From a checkpoint of a small transformer trained on Wikipedia.
Training: 610M tokens, 2327 steps.
Each number is 128 + 24 x the weight over its row's rms, rounded and kept within 0 to 255. Layers, rows and columns count from 0. The size above them is the row's rms in percent of the matrix's.

# layer 11 MLP down (transposed), 1024x256, rms 0.139, rows 649-701, columns 0-63
size [101 107  92 100 105  94  93 104 102  92  93  98  96  99 105 107  96 104 111  92 105 106  95 109  95 101 107 102 103  95 108 101  90 116  94  92 103  96 108 108  95 104 109 100  99 109 107 100  94 103 101 104  93]
[[137 129 104 167 140 103 169 133 136  95  96 131 121 127 150 131 138 151 124 111 124 145 158 128 110 110 138 120  83 127 173 131 191 116 111 171 171 124 128 115  75 123 122 146 153 151 127 145 118 102 181 130 143 104  66 150  98 145 138 122 102 147 134 113]
 [128  81 138 145 176 186 105  86 132 145 116 153 139 155 122 110 132 136 131 112  89 153 107 123 102 107 142 143  80 138 110 167 102 131  92 132 136 109 132 143 123 132 117 132 116 120 111 114 122 118 121 137 168 138  99 154 139 114 121 151 138 106 142 165]
 [118 206  93  86 132 125 144 130 125 136 136 122 130 130 136  98 100 175 162 144 113 142 125 163 137 101 150 141 161 138 132  87 120 177 105 134 161 131  97 103 115 111 144 145 143 163 117  86 131 135 135 178 101 140 185 113 120 110 108  64 174 106 174 147]
 [141 157 117 144 149 112 134 127  68 150 118 121 142  96 119 135 116 101 144 149 158 110 133 126 158 118 132 148 133 129 145 113 153 122 121 139 128 131 168 139 141 143 135 182 142 153 124 137 127 168 109 145 131 158 147  95 143 139 121 151 155 131 153 174]
 [124 104 109 103 126 133 132 102  66 129 128 106 128 130 129 127 106 143 149  93  94 100 115  60 141 133  66 144 120 136 142 106 120 178 120 121 112 134 139 119 147 121  95 117  86 131 132 121 142 135 111 130 103 125 122 148 134 151 143 150  90 114 109  99]
 [ 77 152 144 119 163 168 137 128 121 155 106 130 118 176 139 146 118 157 165 146  96 145 150 180 147 133 102 136  96 153 147 139 151 150 101 185  68 145 132 123 151 164 182 159 161 107  99 125 115 138  91 130 146 116 112 125 166 127 124 106 113 111  87 100]
 [175 143 109 156 104  77 124 149 139  99 114 133 128 126  86 127 146 111 138 147 150 182 102 115 126 111 129 136 117 158 109 135 113 178  94 125 136 115 130 112 133 125 134 122 111 134 121 150 162 101 124 122 155 137 166 127 122 128 130 109 137 127 103 142]
 [170 135 139 121  98 113  90 154 112 139 119 102  86 149 118 154 120 123 101 110 119 150  81 114 119 146 167 147 106 141 141 115 100 157 158  88 118 202  78 135 113 149 128 145 107 140 143 132  95  83  93 114 139 186 108 132 147  92 126 121 140 100 148 111]
 [142 124 128 140 140 150 112 135 146  90 150 174  60 142 122 128 134 146 117 154 139 166 143 124 142  83 156 163 144 174  95 116  74 133 111 113 114 137 141 161 147 125 131 131 108  72 136 188 134 127 107 155 111 103 103 109 147 154 141  80 124 102 106 116]
 [142 119 133 117  87 123 127 136 122 103 121  87 130 126 135 127 136 147 145 148 135  93 135 107 147 131 127 156  95  94 124 114 128 119 133 175  98 154 154 132 106 132 170 164 131  88 129  85 141 133 108 146 121 124 121  63 123 162 112 148 138 133 179 104]
 [ 95  84 166 126  73 116 154 149 138 138 104 139 143 102 132 103 100 120 134 153 130 169 128 129 148  90 149 145 150  92 105 149 153 162 138 123 140 119 151 142 151  85 162 158 116 142 165 104 159 102 126 150 118 124 113 104 120 166 139 123 120 124 139  91]
 [158 112 174 133 102 112 105 121 140 148 142 148 121 128 138  82 132 126 105 185 134 124 133 101 142 107  91 124 120 122  89 137 103 116 124 147 106 112 127 143  92  99 107  82 136 115 154 110 146 118 135 158 125 132 118 128  95 125 153 121 138 122 117 126]
 [148 150 106 155 173 137 103 146 134 149  88 132 123 136  97 101  88 173 103  79 122 119 105 125 102 154 103  91 138 117 124  66 132 112 124 110 132 139 104 127 141 131 173  95 136 111 118 171 144 176 149  80 133 137 119 137 133 118 127 160 125 141  98 132]
 [125 117 130 105 168  96 136 151 136 132 114 130  95 142 157 114 122 130  98 115 147 147 118 162 156 116 107 111 139 101 127 131 136 156 151 131 154 141 134 112 111 135 145 111 136 134 106 130 100 133 125 131 141 141 101 134 105  96 117 188 125 140 108 136]
 [102 149 120 121 110 122 138 130 133 145 112 152 108 175 129 113 165 130 128  85 152  65 119 100 135 121 124  99 117 141 172 109 121 117 170 167 122 104  89  74 146 115  97 138 116 170 152  98 102 151 107 119 102  99 111  97 119 142 113 152 116 122 103 104]
 [130 109 107 115  96  85 118 132 127 135 192 138 142 147 136 167  86  94 134 140 107 154 176 126 109 147 150 130 134 140 164 134 150 109 168 123  73 154 127 149 126 171 135 127 177 118 129  98 123 119 157 126 129 105 135  98 143 147 168 145 159 125 142 115]
 [158 111 113  73 117 144 177  97 103 106  88 130 110 165 144 108 142 146 119 139 138 102 122 123 120 142 149 155 129 179 112 185 121 131 115 101 161 120 112 120  77 137 143 122 112  98 145 120 137 116 129 175 153 188 120 115 122  95 137 131 126 143 159 115]
 [ 96 140 169 145 163 111 138 136 159 157 147 141 147 105 117 140 154 123  88 109 111 111  74 127  89 138 116 129 141  83 135 166 159 102 140 126 168 113 103  85 126 179 144 108 145 109 155 148 161 112 104 113 181 167 112 158 131 131 139 124 145 136 138 163]
 [125 161 101 152 104 171 140 172 154 118 158 149  94 139 149 162  99 145 128 148 125  89 139 141 109 161 144 125 120 108 118 140 169 179 111  89 131 104 151  75 124 127 106 112 127 131 136 146 162 111 131 142 128 134 122 113 116 140 156 121 148 120 115  82]
 [126 119 115 145 169 108 141 114 151 127 109 118 107 133 138 102 131 113 169 105 143 137 139 153  95 135 109  99 127 157 148 120 130  78 174 124 144 154 129 163  97 109 154  99 115 135 142  80 138 119 166 128 131 101 106 111 111 156 130 176 126 155 162 121]
 [124 137 116 139 120 131 135 123  91 107 146  96 141 122 146  97 110 127 131 103  74  96  99 101 161 149 136  98 146 120 138 115 126 144 150 177 137 116 103 152 124 151 121 163 138 174 158 121 145 124 168 136 143 125 127 122 130 111 112 144 122 126 141 165]
 [120 156 114 104 150  97 101 158 136  98 106 121 107 124 140 130 109 102 118 117 143 131 152 104 171 131 134  90 147 153 157 126 100 148 180 120 131 133 113 131 151 110 122  80 129 128 124 113 146 161 120  90 114 107 111 148 165 127 115 137 127 126 128 126]
 [131 151  94 180 113 127  95 121 145 120 142 180  77 137 156 153 121 129 116  82 128 123 124 133  80 136 161 110 125 123 119 141 140 139 133 100 111 145  88 136 146  83 121 115 113  95 125 120 116 116  65 120 164 145 110 116 103 145 137 151 136 119 129 129]
 [ 92 156 207 151 107 135 118 138  92 135 131 120 132 150 118 104 121 170 150 135  95 178 162 123 116 122 107 135 100 138 144 126 109 129 150 143 161 149 128 140 164 129 125 167 108 130 153 143 110 138  70 106 104 128 122 111 157 123  69 147 125 124 130 144]
 [164 160  93 137 144 142  89 121  64 129 119 119 111 152 145 115 104  96  95 115 126 136 111 124  87 130 124 148  85 121 175 112 142 120 115  83  91  93 119 120 139  97 102  93 154 148 135 139 137 131 115 150  98 171 117  82 138 121 148  94 148 154  82 170]
 [100 108  79 112 135 130 166 131 142  90 113 172 112 146 151 126  92 112 177 173 128 147 150 113 119 167 158 138 154 119 107 110 120 133 151 206 137 129 108 117 193 140 122 147 133 122 114 106 114 101 151 160 138 131 150 102 180 117 144 165 106  98 149 119]
 [144 134 161  88  74 140  74 156 108 139 137 111  93 135 115 121 125 184 112  95  99 105 146 137  68 119 139 123  64 138 149  98 131 139 126 130 126 129 153 130 101 107  77 193 117 141 114 125  80  95 125 117 156 128 162 157 153 120  87 151 117 107 148 142]
 [151 166 138 138 143 103 116 140 125 113 137 134  97 166 138 164 193 129 124 130 130 144  71 151 172 147 119 147 178 137 136 127 127 100 126 135 110  97  88 109 111 121 162 135 150 143 123 111 161 112 165 106 148 154 105 112 106 136 156 156 175 151 149 135]
 [123 130 132 145 100 174 121 142 126 127  76  82  91 146 107 124 123 105 147 150 146 163 109 145  87 110 149 117 129 151  93 139 163 149 141 106  51 124 155 174 151 157 141  96 131 115 118 109 147 128 141 107 114 152 187 105 124 123 119 142 102 116 158 120]
 [171 134 140 124 162 116 104 139 111 114 107 153 100 148 122 129  84 145 141  93 115  89 165  63 125 141 139 116 128  87 137 119 161 126 179 107  71 176 148 126 148 108 115 141 111 118  98 147 147 129 136 117 141 138 128 120 119 145 117 142 162 143 132 159]
 [147 126 115 136 132 122 129 112 134 107 126  88 115 140  97 143 133 131 117 106 124 125 132 143  84 136 131  94 113 163  96 136 154 123 122 103 155 173 138 129 118 141 103 153 128 137 137 162  96 131 125 107  87 160 104 140 104 126 137 116 147 130 132 136]
 [111 107 156 149 106 113 141 120 108 119 121 130 108 176 145 169 137 117 102 125 103 151 151 181  83  80 102 124 153 131 174  82 145 130 157 166 132 104 148 133  97 116 137 102 156 171  93 142  63 122 143 143 140 175 111 114 110 123 117 116 222 142 121 157]
 [173 169 123 154 143 143 130 120 151 131 151 112 128  95 136 155 102 176 126 131 107  75 143 139 102 118 107 135 145 165 145 153 118 126 143  95 128 113  96 155 144 135 173  75  88 102 155 146 111 104 129 117 102 143 131 134 102 109 144 140 150 137 104 156]
 [131 139 128 148 115 120 127 153 140 112 126 179 119 101 124 160 105 122 137 133 142  93 145 153 121 153 173 152 160 127 171 135 174 174 128 111 152 158 111  93 123 158 135 129  98 123 124 125 118 140 124 115  66 125 170 140 146 107 107 134  94 140 124 151]
 [144 123 137 121 138  82 123 132 109 127 117 140 133 168 155 129 154 151 140 130 158 146  89 134 147 121  87 149 158 119 123 152  99 123 130 158 165 113 124 108 123 122 110 122 135 139 101 137 139 142 142 181 123 174 101 115 129 143 127 127 133 136 164 124]
 [124 169 104 108 168 112 179 146 102 136 130 100 140 171 125 110 138 140  98 179 148 141 137 133 150  88  99 161 122 139 104 142 141 123 149 147 133 133 150 142 150 119  94 146 136 111 123 136  87 118 142 106 122 139 125 102 145 130 136 132 108 146 140 120]
 [141 162 161 176  96 131  96 135 107 143 134 145 166  86  94 134 122 167 145  87 148 148 129 133 157 104 143 167 129  77  96 109 190 118 124 141 149 130 152 157 122 113 103 130 121 117 141 113 131 131 113 141 104 123 135 138 118 107 141 130 123 109 138  97]
 [151 102  67 104  89 159 132 136 119 113 166 121 127 135 134 176 100 225 117 140 143 125 106 145 122 107 137 110 179 157 146 190 114 127 111 118 116 119 118 117 134 109 132 148  98 110 128 108  94 180 140 134  97 129 184 113 132  86 111 141 160 163 111 162]
 [140 136  88 111 130 106 114 103 102 116 104 187 145  99  94 118 140 121 171 121 100 117 113 126 111 121 104 114 173 156 141 134 132 129 138 152  99 124  94 110 110 130 151 117 116 143 119 186 159 159 128 119 176  81 162 120 144  95 159 104 145  97 148 143]
 [ 92 122 103 116 161 154 131 161  72 125 125  99  89 135 149 128 118 129  99 203 142 134 144 132  66 104 134 115 141 183 139 122 135 158 133 107 114 118 104 140 131 126 141 110 140 128 102 116 170  91  62 125  78 145 115 144 136 111 151 147 122 125 138 119]
 [126  86 115 140 140 131 156 172  93 136 101  92 115 164 128 121 119 141 130 119 114 161  90 145  78 166 122  88 124 145 157 102 128 110 146 107 128 109 150 154 147 148 125 113 124 146 105  92 130  97 126 118 145 123 142  94 131 112 136 106 142 178 127 118]
 [143 176 129 139 164 119 105 152  85 103 102 122 126 135 139 100 147 115 114 143 142 127 104  74 113 119 144  88 112 112 139 167 112 105 173 122 108 118 116 102 142 153  76 155 100 155 112 191 144 150 128 110 117 114 142 132 110 139  89 138 119 137 145 111]
 [119 125 122 133 135 178 155 108 139 103 155 122 133 185 152 126  93 163 158  87 118 138 157 111 129 135 116 131 110 169 131 122 109 130 123 122 147 125 119  92 123  84 147 142  90 115  88 131 131 149 124 137 131 118 140 131 135 123  90 133 160 166 145 161]
 [121 133 131 125 127 143 133 140 162 157  80 113 114 145 131 101 120 189 142 129 123 117 121 128 109 122 166 169  79 160 121 124 100  96 106  95 136 107 105 112 127 132  92 143  98 131 109 114 110 129 162 115 125 136 108 123 151 132 129 151 140  92 122  96]
 [129 151 151 165 162 183  88  89 110 118 163 159 108 107 139 117 136 133 144 120 146 139 172 109 113 112 143 143 130 145 129 127 149 154 143 126 109 130 121 128 129 116 181 115 122 104 109 148 171 141 103 125 166 154 146  85 129 114 128 163 128 140 115  96]
 [ 84 115 123 137 148 164 140 121 122 156 141 153 136 143 137 162 143 147 106  78 135 153 118 146 138 137  71 189 153 145 146  89  99  85 102 145 150 129 105 121  93 120 116 113 160 100 141 155 112 136 160 126 115 112 123  96 112 151 137 134 110 108 131 123]
 [ 97 172 102 158 131 148 109 127 141 133 159 107 118 162 150 101  98 112 114 186 116 125 159 120 120 119 151 104 101 123 165 140 145 118 126 136 161 117 112 108 159 143 151 116 140 154 107 141 118 139 112 119 145 130 117  93 145 106 115 125  89 146 111 103]
 [139 135 144  91 136 119 100 154 128 150 133 131 128  86 119 118 141 109 139 112 124 127 110 107  87 168 108 110 112 138  99  78 116 111 143 108 105 132 102 128 155 111 116 149 164 160 134 157 137 168  64 111  99 170 129  62 131 156 175  91 138 110 140 114]
 [147 127 101 143 111  75 118 174 152 139 112 160 108 122 141 120 127 106  70 110 134 133 152 130 118 123 136 152 152 167 127  89 126 158 108 135 142 178 143 135 128  72 140 123 146 133 134 139  80 130 152 139 123 185 138 143 138  99 111 173  64 104 161 118]
 [134 114 133  98 120 127 179  91 129 100  65 115 153 106 120 101  67 103 135 137 113 113  91 120 102 141 131 148 133 127 183 157 138 150 131 124 130 145 146 155 117 166  81 110 101 130 128  94 148 110 123 135 170 121 130 128 133 171 153 120 116 133 128  99]
 [159 138 105 115 110 129 148 146 134 118 151 121 144 108 139 163 160 145 160 134 115  94 117  91 140 110 149 155 108 111 158 151 104 132 139 179  90 157  86 131 103 146 108 142  99 128 152 119 145 161 121 165 133 118 132 123 130 128 156  97 106 140 146 139]
 [106 101  72 174 111  85  97 152 117 142 123  78 115 153  88 134 155 116 150 124 120 171 154 126 101 136 129 134 106  82 134 126 125 115 101 173 144 122 152 133 171 113 117 170 132 109 112 110 187 127 153 117 144 142 167 117 131 130 137 131 165 122 125  98]
 [106 145  78 175 125 129  96 109 163  97 161 104 149 136 180 171 140 146 130 139 150 122 152 132  92 130 114 124 118 122 113 106  98 124 160 119 121 103 139 146 117 129 169  95 119 111 127 133 114 116 142 126 104 163 127 122 143 137 145 163 133 113 143 146]]
# layer 11 MLP up, 1024x256, rms 0.146, rows 650-701, columns 0-63
size [ 96 104 100 105  99  99 100 103  99 105  98  97 110  96 111 100  94 110  98 104 108  96 106  94 102 102 102  97 101 109 102 101 106  97  94 101  97 111  99  92 101 102 103  87 102 106  99  88  92 100 101  95]
[[134 133 152 113 124 144 158 135  96 104 111 103 128 133  85 127 122 116 116 105 184 120  68 158 105  86 140 121 126 160 138 120 186 126 135 120 102 122 130 115 148 136 134 137 177 136 105  92 146 111 145 134 167 132 103 158 138 160 129 143 142 110 124 136]
 [ 99 101 156 152 104  57 155 124  77 100 146 114  92 125 133 132 140 137 103  95 147  88 144 108 107 130 123  89 152 173 131 129 127 105 145 144 114 112 137 116 107 147 121 109  96 130 124  99 112 134 151  84 172 111 108  99 176 134 176 151  85 164 132 116]
 [ 95 198  91  90 183 117 135 113 114 157 122 117 105 108 167 120 123 179 147 148 130 136 110 120 129  96 116 121 126 133 172 122 159  94  88 128 110 147 124 190 107 127 119 153 160 111 131 160 149 114 127 112 155 144 126 124 101 117 103 143 141 121 114 131]
 [ 95 124 169 130 114 147 147 116 116 125 133  59 114 179 127 185  89 109  73  88 144 161 127 152 128 162 136 121 127 116 167  98 100 162 128  76 125  88 178 121 160 141 165 157 147 123 104 156 157 169 159 111 102 109 126 102 113 130 144 119 104 145 117 146]
 [121 144 118 143 146 142 133 137 151 126 120 171 115 103 155 138  84 112 139 111 135 108 104 143 137 137 148 100 132 131 128 126 125  97 116 110  90 107 152 138 179 115 173 123 148 130  94 162 136 113 140 116 106 142 161 157 107 125 144 105 107  97 107 149]
 [ 98 140 117 146 120 180 115 120 147 145 143 120 126 151 145 156 127 138 169 114  93 126 170 145 125 150 152  94 144  97 136 128 109 135 127 118 131  68  91 121 165  99 126 122 162 168 144 101 114  92 108 129  76  93 150 144 124 149 123 122 107 122 148  96]
 [134 115 172 115 158 161 168 151 130 147 116 114  96 110 136 113 158 130 175 122 117 144 103  99 135 115 128  71 121 117 118 127 151 112 100  80 109 136 182 118 139 125  99  97 108 128 121 120 156 185 142 154 133 126 108 142 121 111 120 139 198 182 121 131]
 [144 214 170  94 155 132 164  98 140 136 144 146 102 137 136 142 152 133 142 178 159 147 135 120 127 104 109 156  97 127 149  89 146 126  94 101 165 161 100 107 153 124 168 149  78 164 147 147 140 127 119 150 110 142 128 158 110 118  81  93 181 109 152 112]
 [153 135  95 153 122 106 173 120 146 149 153 127 110 110 125 101 108 142 128 109 120 133 131 136 144 110 155 138 128 138  72 147 150  97 114 189 111 118 163 112 125  84 163 119 140 132 198 134 143 101 114  77 162 129 112 152  80 121 108 122 127 134 122 133]
 [115 128 118 128 199 120 154 111 126 171 148 116  93  92 116 133  72 136 125 107 105 117 147 133 131 130 149 134 148 152 138 166  99 102 120 123 101  91 127 133 124 151 128 104 152  77 111  97 118 105 118 127 121 102 147 150 118 100 123 116 105 137  92 124]
 [149 146 126 120 104 159  87 103 136 108 107 127 146 102 134 102 124 105 107 159 129 115 102 110  95 125 168 160 161 129 118 144 159 112 105 112 164 111 129 113 116 126  78 150  85 100 139 147 122 165 168 138 139 134  79  80  90 134 130 137 140 110 126 165]
 [ 98  82 121 160 153 133  93 134 161 125 100  85 107 141 165 128 150  86 135 121  75 161 149 132 137 145 106 112 165 117 149 148 161 128 106 139 126 119 120 120 139 124 136 142 126 131 177 161 133  83  92 128 120 119 147 149 140 123 140 154 141 112 139 107]
 [ 66 168 116 133 111 134 126 102 106 133 113 165 133 133 132 148 129 108  92 122 104 147 156 137 154 114 143 148 143 148 109 154 109 118 114 110 148 157 155 131 152 160 117 113 166  51 127  96 114 167 107  95 118  77 126 127 114 112 114 115 141 115 105 111]
 [102  95 187 132 106 150 154 138 119  88 118 114  98 146 148  76  95 143 120 112 112 111 117  91 128 117 151 141 126 116 128 119 104 135 129  98 121  96 138 139 122 140 118 185 137 103 100 101 149 174 122 145 107  94  96 156  89 151 106 121 124 138  98 122]
 [119 162 129 141 101 141 103 119 124 100  68 180  99 123 147  99 113 119 114 132 163 111 122  97 130 127 121 120 148 129 153 146 133 141 137 156 135 154 106 165 128 145 117 134  99 150 140 111 128 126 123  89 104 138 173 175 114 143 112 119 161 118 144 115]
 [115 131 163 108 142 161  97 126 115 154 127 115 122 138 122 135 128 161  90 157 129 130 107 170 120 144  93 127 131 160 153 122 126 133 114 136 102  98 126 176 152 140 169 151 125 149 165 127 148 106 155 104 150 136 135 143 130 112 126  82 139 125 126 129]
 [166 106  93  67 157 114 107 145  87 166 139 136 173 107 124  98 121 150 140 131 136 114 102 134 132  69  92 135 112 116 169 148 147 118 112 116 110 133 124 126 140 159 130 126 174  91 152 102 178  94 156 114 134 149 118 130 122  91 121 102 103 105 106 122]
 [123 121 153 148  82 149 125  98 130 124 125 144 141 126 161  69 114 141 141 142 171 141 126 114 138 145 131 124 104 126 179 178  99 116 140 153  92 137 172  83 138 150 147 104 189 140 144 118 110 110 146 139 119 117 119  94 148 150 102 154 118 119 100  88]
 [121 157 138 103 148 145 141  83  79 121 120 110 145 103 169 108 152 150 124  75  91 128 151 118 129 112 123 156 149 114 114 114  95 153  99 135 110 124 117 105 160 138 116 135 140 146 154 130 115 171 137 152 163 145 124 139 140 142  86 106 152 120 129 170]
 [ 89 139 130 144 134 129 102 148 131 134 129 161 103 121 140 141 144 126 116 150 129 146 103 182 127 123 136 141 121 145 165 138 148 106  81 139 139  95 182 123  95 147  77 130 123 114 127  91 152  84 147 134 101 148 116 142 117 139  95 116 150 133 147 159]
 [131 125 135 171 145 115 104 101 115  98 108 113 104 161 126 126 155 125 103 112  80 118 127 158 145 119  98  99 142 138  98 118  73 120 106 134 120 164 103 138 101  99 151 114 144 106 155 155 129 150 117 123 124 129  92 102 123 121 120 135 131 117 108 119]
 [ 69 142 115 111 139 109 160 137 100 113  74 132 141 115 129 113 160 128 131 152  94 130 142 157 139 143 118 115 119 113 100 122 161 140 131 144 133 104  94 178 135 126 134 108 121 169 154 133 108 107 118 148 129 115 140 159 118 157 103 115 153 136 135 120]
 [124 136 145 157 141 108  75 115 139 127 118  96 103 140 120 158 118 126 128 118 159 156  98 115 136 102 144 132 138 134 130 132 132 139 129 112 153 113 132 160 109 113 137  83 137 117 122 108 180 151 129 128 117 122 110 130 136  33 152 138 149 141 120 110]
 [134 108 128 105  93 121 169 182 166 113 141 118 101  76  85 166 158 158 182 169 160 148 157 164  92  76 109 109 115 114 100 127 160 129  80 104 109 137  84 136 141  93 153  97 144 122 127 119 118  91 164 132 124  93 148 134 156 136  95 118  86 119 128 134]
 [118 141 106 140 132 148 109 151 120 175  98 118  92 131 129 123 162 134 121  99 150 124 114 121 112 133 129 162 155 132 156 153 108 128 113 105 133 141 159 153 117 105 129  70 169 119 143  83 154 117  92 142  99  94 132 120 101  85 113 147 140 127 134  76]
 [104 125 121 157 134  91 130 102  72  84 139 142 139 150 142 125 134 155 117 129  86 125 146 139 124 101 115 139 137 120 122 135  99 157 124 146 129 128 176 110 102 124  97 126 140 110 117 131 117  83 172 126 150 135 166 148 101  79 132 119 142 125 136 123]
 [110 170 120 152 157  92 182 146 142 185 155 126 147 134 137 114 117 107 130 141 109 139 116 106 101 131 145 118 150 133 150 139 145  72 116 109 131 113 172 137  96 113 114 139 109 120 122 105 137 134 133 108 150 142 142  69 130  97 105 129 147 125 138  97]
 [138 117 139 119 139 123 137  99 172 146 128 156 153 145 115 151 111 192 131 125  83 118 100 113 150 104 151 125 101 138 107 149 118 128 113 108 135 127 117 147 103 119 111 107  75 173 131 140 127  84 112 149  99 102 105 141 121 124 160 123 101 141 129 107]
 [165  95 124 152 109 111 183 129  86 107 104 111 128 123 168 145 122 171 158 120 114 146 128 144 145 118 122 122 144 126 120 137 109 187 143 158 178 109 121 125 139 158 129 138 121 131 139 119 147 114 152 118 104 160 105 120 137 123 152 116  70 150 152 160]
 [130 128 127 155 138  90 111 130 138 125 145 109 120 140 146 162 115  93 129 138 132 106 167 118 141 121 187 137  61 154 116 147 152 119 144 143 168 116 155 109 135 111 149 131  96 104 173  96 117 137 112 133 146 155 128 133 138 142 167 123 151  94 128 129]
 [102 136 128 159 113 121 145 132 145 140 103 159 116 112 156 148 167 148 106 130 141 103 123 120  72 120 110 129 109 143  93 133 167 111  80 125 121 160 130 140 132 136 138 142 129 109 148 117 134 105 142  93 154 140 106 105 104 102  92 112 126 161 115 117]
 [107  96 112 119 168 143 121 120 168 103 123 182 144 133 151 100 149 107 147 101 131 156 145 156 139 146 153 151 117 119 108 129 116 158  89 117 150 157 117  88 130 109 126 128 164 161 145 159 120 126 151 124  90  69 142 146 142 158 134 171 127 145 159 100]
 [155 132 116 108  91 174 142 130 126 135 195 119 156 121 146 119 146 130 112 134 138 114 158 171 121 111 160  93 128 163 166 156 129 142  95 142 172 131 130 132 134 101 123 113 180 110  75 102 112  97 147 128  93 116 157 119  97 140 122 118 152 116 101 135]
 [121 139 113 100 107 107 167 182 125  91 136 103 112 122 130 145  77 142 138 120  93 131 109 134 124 115 150  99  88 139 149 133 124  96 117  80  72 108 115 152 109 117 149 163 126  97 112  67 100 114 116 133 108 131 116 120 134 142  85 158 138 150 107 119]
 [140 135 132 148 134 151  83 119  89 128 113 176 172 110 138 102 138 122 143 119 131 118 171 146 157 124 142 118 135 133 140  98  96 136 126 116 124 152  83 127 126 134 125 101 166 138  85  97 129 103 116  96  92 117  89 154 145 129 167 121 129 114 126 126]
 [166  99 113 125 122  90 104 118 113 143 116 110 143 104 123 128 163  98 140 146 182  98 157 169 122 123 125 131  85 137 157 116 122 139 117 100 103 104 138 162  99  97 137 161 125  96 106 146  81  76 118 116 131 137  86 133 153 142 115 111 125 136 105 129]
 [141 143 165 138 135  97 128 135 110 123 137 110 121  82  98 104 111 104 122 141  98 107 107 106  99 117 127 174 186  98 129  86  61 133 129 122 124 129 124 129 130 134 111 123  96 112 152 138 146 138 123  93 132  99 145 160 126 140  71 112 113 144 131 104]
 [125 108 117 124 114 161 114  99  86  97 107 131 122 157 140 123 131 104 114 141 143 126 100 117 115 148  99 121  85  93 134 105 106  91 124 100  84 118 147 115 145 157 118 137 144 122 110 122 185 130 171 126 107 153  98 133  94 180 162 145 135 139 118 108]
 [126  88 156 107 137 147 121 131 134 125 143 106 137 102 124 160 155 116 160 139 144 117  87 123 135 119 125  63 143 158 145 103 130 124 130  96 111 101 118 138  83 107 119  96 165 108 121  89 155  90 123 121 105 159 136 140 111 188 153 163  80 108 131 101]
 [181 120 144 148 151 128 134 144 159 108 114 132  49 103 165 120  89 135 134 119 107 160 124 140 121 132  85 179 150 113 113 154 135 124 179 155 116 151 102 122 128 158 145 158 135 142 113 172 122 128 128  70 122 125 102 133  78 136 121  88 162  95 152 142]
 [118 142 114 125 142 127 116  98 126  83 131 141 133 144 136 129 142 137 131 130 136 113 159 146 167 165 142 133 130 116 143 130 111  81 126 124 127 124 121  97 143 112 139 127 139  94  97 168 132 156 113 154 132 110 135 116 128 173 102  92 117 163 122  86]
 [123 146 169 108 128 165  95 133 109 141 119 124 114 137 168 170 135 147 109 109 148 106 112 125 130 129 130  98 121 119 126 120  73 117 147 183 134 120 127 117  96 142 104 102 139 121 110 100 117 129 150  89 164  95 111 159 129 100 110 119 139 122 133 105]
 [143 115 126 166 152 119 136 120 140  68 116 150  71 170 132 125 139 126 124  93 155 117 123 153 153 109 128 130 159 126 147 131 122 144 145 181 172 122 124 121 114 121 140 131 141 107 120  98 125 137 117 136 115 140 112 167 111  95 126 127 131 109 106 125]
 [152 150 161  96  94 125 169 133 129 111 113 123 120 162 135 156 150 146 135 115 173 159 110 160 128 111 166 157 139 143 135 137 152 119 122 138 118 154 118 140  81 150 134 103 107  96 144 126 105  89 131 109 136 147 119 159 119 109 146 151 126 127 132 125]
 [136 124 201 181 123 136 147  78 115  85 103 105 100 137 117 152 138 178 120 156 156 120 118 127 135  88 157 110  98 114 107 100 122 144 147 117 109 108 150 148 143 109 160 122 141 143 102 126 154 128 156 111 142 135 182 129  89  89 134  94 105 147 137 102]
 [115 126 149 111 124 107 112  94 133 102 106 133 116 143 128 137 131 124 158  95 134 146 146 129 137 140 131 179 119 105 139 120 133 129 152 120 131 141 106 152 109 160 136 168 120 103 116 141 179  99 181 122 150 128 123 134 107 135  98 109 149 133 153 132]
 [148 150 165 132 115 129 153 121 163 133 134 183 118 153 129 114 155 129 136 135 139  88 141 134 155 105 153 125 120 159 136 161 115 167 143 104 164 120 133 134 136 145 130 128  80 114  98 111 141 140 154  84 111 138 122 119 109 155 100 162 143  94 164 117]
 [164 141 143 130 122 111  98 124 162 118 133 141  89 153 112 122 143 121 144 139 123 152 161 115 111 114 104 104 129 136  99 132 159  82 108 130 123 137  96 110 120 199 122 126 171 143 147 149 162 128 147 140 112 125 199 132 120 122  87 141 183 175 146 131]
 [131 106 111 169 143 117 131 107 114  86 115 135 104 104 117 112 134  98 124 138  98  91 138  82 166 134 134 123 159 147 154 107 116  95 134 161  96 167 151 121 164 142  73 147 101 122 161 138 125 110 170 154 123 145 107 105 105 135  95 136 124 159 122 115]
 [ 98  80  99 142 104 110 116  91 163 149 152 118 121 106 146 191 130 137 140 132 136 120 107 115 153 100 107 118 157 145  98 131 124 152 143 139 161 189 123 120 107 135 107 135 135 158 172 144 129 108 153 139  97 153  97 154 105 116 133  93 151 134 120 142]
 [134 120 161 131 118 121 138 110 112 149 136 120 163 125 108 167  81 169 139 159 171 144 107 159 100 111 103 131 106 134 133 163 109 124 166  99 154 134 105  87 113 148 118 190 161  90 120 141  90 112 100 156 152 152  98  98 112 160 127 127 138 104 117 104]
 [121 143 116 137 140 122 132  80 113 154 113  77 161 105 134 115 114 133 147 177 112 150 136 159 108 103 157  75 118 124 153  62 137 150 151 122 132 120 136 143 149 154 124  94 141  96 111  99 120 133 103 144 156 117 144  66 126  99 125 158 150 113  90 136]]